Part of a small language model's weights: 227M tokens.
Each number is 128 + 24 x the weight over its row's rms, rounded and kept within 0 to 255. Layers, rows and columns count from 0. Numbers have three digits each. The size before them is the row's rms in percent of the matrix's.

# up: layer 3 MLP up, 512x128, rms 0.209, rows 64-74, columns 0-127
# down: layer 3 MLP down (transposed), 512x128, rms 0.202, rows 64-73, columns 0-127
up64 096:081154138099116145117115121082109128150090117111144142115164086096119167158092107141135141148103097122116110122121129115144132117132113074139154130124109107115115180141119143123154142115136132112114130162085154109116106098100068157125145106104141136175175135149127095158073132100094145110124151155106089143132127110147163125156132115131104109123119162117140160108164139110084182126135
down64 102:114101093136107134130141149113098124136175131095134118143131098092107124135138117102120126136158136155108140105136120135122109114140154131128141078173091142157195103132125114132168117122080094160147101143133111130127151140150142142156154131118124105113080138088125088122131135159093103101158141116179107133159130164125133143119115087145105178183154145112134061153130132143145142148091
up65 102:114124160139184162101142127113158154127110151139149174137123158149170105136130127146111137133139117094080096152104123118131087131130055129152126139078112092098137130143149125153121166102123127139109096123132111112123083146163131179189137102137116139130125126141148126165118124132128107158137099132114154081109121183093119162128153105157135137127097102098120086157132144152136114117132
down65 104:097152146145125100115171150137107169142110123133165141112155133183119132111125139123123142116108113125101136129135048134148104124098091108064112109126122120155117129143148160102121133129138156112145114135150143106165141136092173099179121148126159183119155143152130134128140087098133137114153161084116126149141123166144187167096119149102105101151154149134121114119150124113124165139133
up66 096:149098080143169122150091097145113121124131124148163140129159142106138166126167141094136147147133093121127107110127114120134124124138084100107113114136065121123162111174114135172149132093160136132150130146144082131138102146129136160141060136149093116135133089096165110132101123154124165181169126161141104154118135107130100130122142121099101093166138110137117117109122153090162141149151
down66 112:133119094143167142147115112108124109080137141155158143138085135144109131162143102153102138120091117133118137130074140111100086083115140104134156155104083137136127108126109118164089105114156102110121138109138149153143153163110145132113168119137135095176121143123147137169084155100112146062143156106117132148137120100114120122106136102138128154162100094159109128153134097132154197131131
up67 095:122122134105145111114149165110135162151118149099058144135087163119141132086141155143124143133115163115122153146195133130108146153114134158167129094114114120145139155107111139140167120122129111127165129140156113131144126111109151142142081118143140167156089079102113091115118140149096135105150145145156114071143089125106119155116153116081118127148112119118158162123170116103174132116087
down67 096:094132117158106126139140114114158100117160082135158136100124122098121118180095163147133138160138159120143119101175131115112116156154114105104101125096103125193123139136136112108109158137148117127125142132115120155123193111148097133134113140107144108139121127097082081124059119105117103130136102172110129115101122149115106076115071147143097111116119159097123132145082100134144111133134
up68 101:124126123105120100089143141155115128125118136128116089131159117124111130115125127139152074114141084110110189128143096100131130144116082152123138097156083109129126125153127116056138108145144139152103187138118152136100096162151135124117124141131140158123139115113153127111129097150091071116110152163155115124069140118092087097120098133156111188150104105164120155137136119111147115126123
down68 105:112132143130180091153159148120162125115145120121122116142146110147116157158182143127118135129131139116075116193068120135147128138140160102114149152164135107160140067193153109141114100145117109131116146105122120127079140117170111150113151132100148132127150136144109112097154135169123135127148121117139175142112172089159104119137096112137157104123087081120116105138125131133107145142116
up69 105:138106157131107109137121147136109109124145174134081113121144123135133112139090120105174106098169137147132073113170161117112154119119087146114175128108080146160132082156097105134092086145111124098138140117153165091158138131117117118126147131146118136093155122169146120132059146103157141110077127122155137101155148133103139119169140139106102121094112119116148153121115131129110119103172
down69 102:132103127124115140121122158116117103135113090132160135161142118081147165127145142100143130138083118157144106143109116143174078102135128137115101123117200167134110106118145129119151115153105145149118113122113080165156137149192148128127117092142142123108166093128100121111124125150121150125134151096113136146116146137125149119078157104089128161108118151128168155081181126101155131104084
up70 092:160144151130127144136116099112104122118098127169154107110167108127101135107143128138133130114109141184136091158096115142153138147130135145125108160125140099061113174133134087147070125100132106141105112139128116126134093124136164163106106139140080131121137150114094091150124121125131161143122135101112149133159081167116077079097142189165118133096122114125103110156130166119114134141108
down70 089:156128126102100112116116068136136139174136132125118170155098151152124134155092144125130139130105110075169177104151112155093152119143132106163110094150155158140164094095131131150144156115116125157093147162124140110122137117134107149156115113078095154114123091101148200131149139117146105152130145154141161133114153137116192139138101130127142139119134146131136139110101105147126114169165
up71 099:106152135135158149129096154085117151143109114140135134132131097112174131141100099152123153132129153136140094132104175119138109145096143128141086120098130109151095137142084103124116155124097129135158132174070102127148125122130098064145146123135159141124141140088131138143121107158140161089152141095144145145162109176164082137155088102124136098130116146118118110107070140150124129076108
down71 086:157103130134121140146168088141163117142153144111135128096133166096098141130132153124118087137119109123150128078160109134112166113163094086137129160145137121065154095088172120090106108122145160101094125116198160094103148124159169169103146120096142108140112108140115134098097119088115116143118114160117130141107112100108127140120135113125098139130128138102132134129175114138125109154165
up72 102:128095143077123154135145151132127097131082112126048116157156151113158148111099150122165118144102110124142093125082105128121123139100130149145157126131106142128130172104109125119112128107154105141071156092140111114116121136115124132114167117150125137141097116160106104112115122107147115127126126104120151140103128055097107140101130121154149173162091071117140128131099109066142115138121
down72 109:136130135144110147143147139118163128140106112142142075152141118108145130101106094123143139171139164115135077107135137136061143103170135139115169174139141104113119119130127101101112095157107115144099149096092101115133093121154096107128115135121104105110151121123157158126128092108141119137147131188087118078114068119087068098115162156148106160142105134124126122150113125148117110129124
up73 098:107169132107179148122116104153134084158091092146097132134132103114104147127141123116156119116129162099130093099147132105157109125125162113105143105177111131156121156091096156120156101094129092106094111120130144112154125098147094116137161141132126165147147111132131133116080117111125141104113139159088155114152118086159164122167129099090117099132158131116101149108143198092133147155129
down73 095:125129141105127087117142130127151128126107129127114123096106109116098162089117135130095078139137118157098155121107137139146124149094104135095120127147143150156098109095117104104137133131140157148177141138110148126139130114134095161151108116160111111180092166141114175162131148144146077143145166120155093173081156154098121148133117123128147121153101146130201121114136072095160134111112
up74 095:136167114120121157165111091153132133127141126133145103141147099121120168086157171133108135167109128101104168152135103137104092098089129092119089123124129140108144120110133081122078103103140112130081152125126142159127097104108091119136120120129131107124124137148182111149097129139125118114190089122088156135098141094160126104111167167156135155143104158137109125139105128123106108087087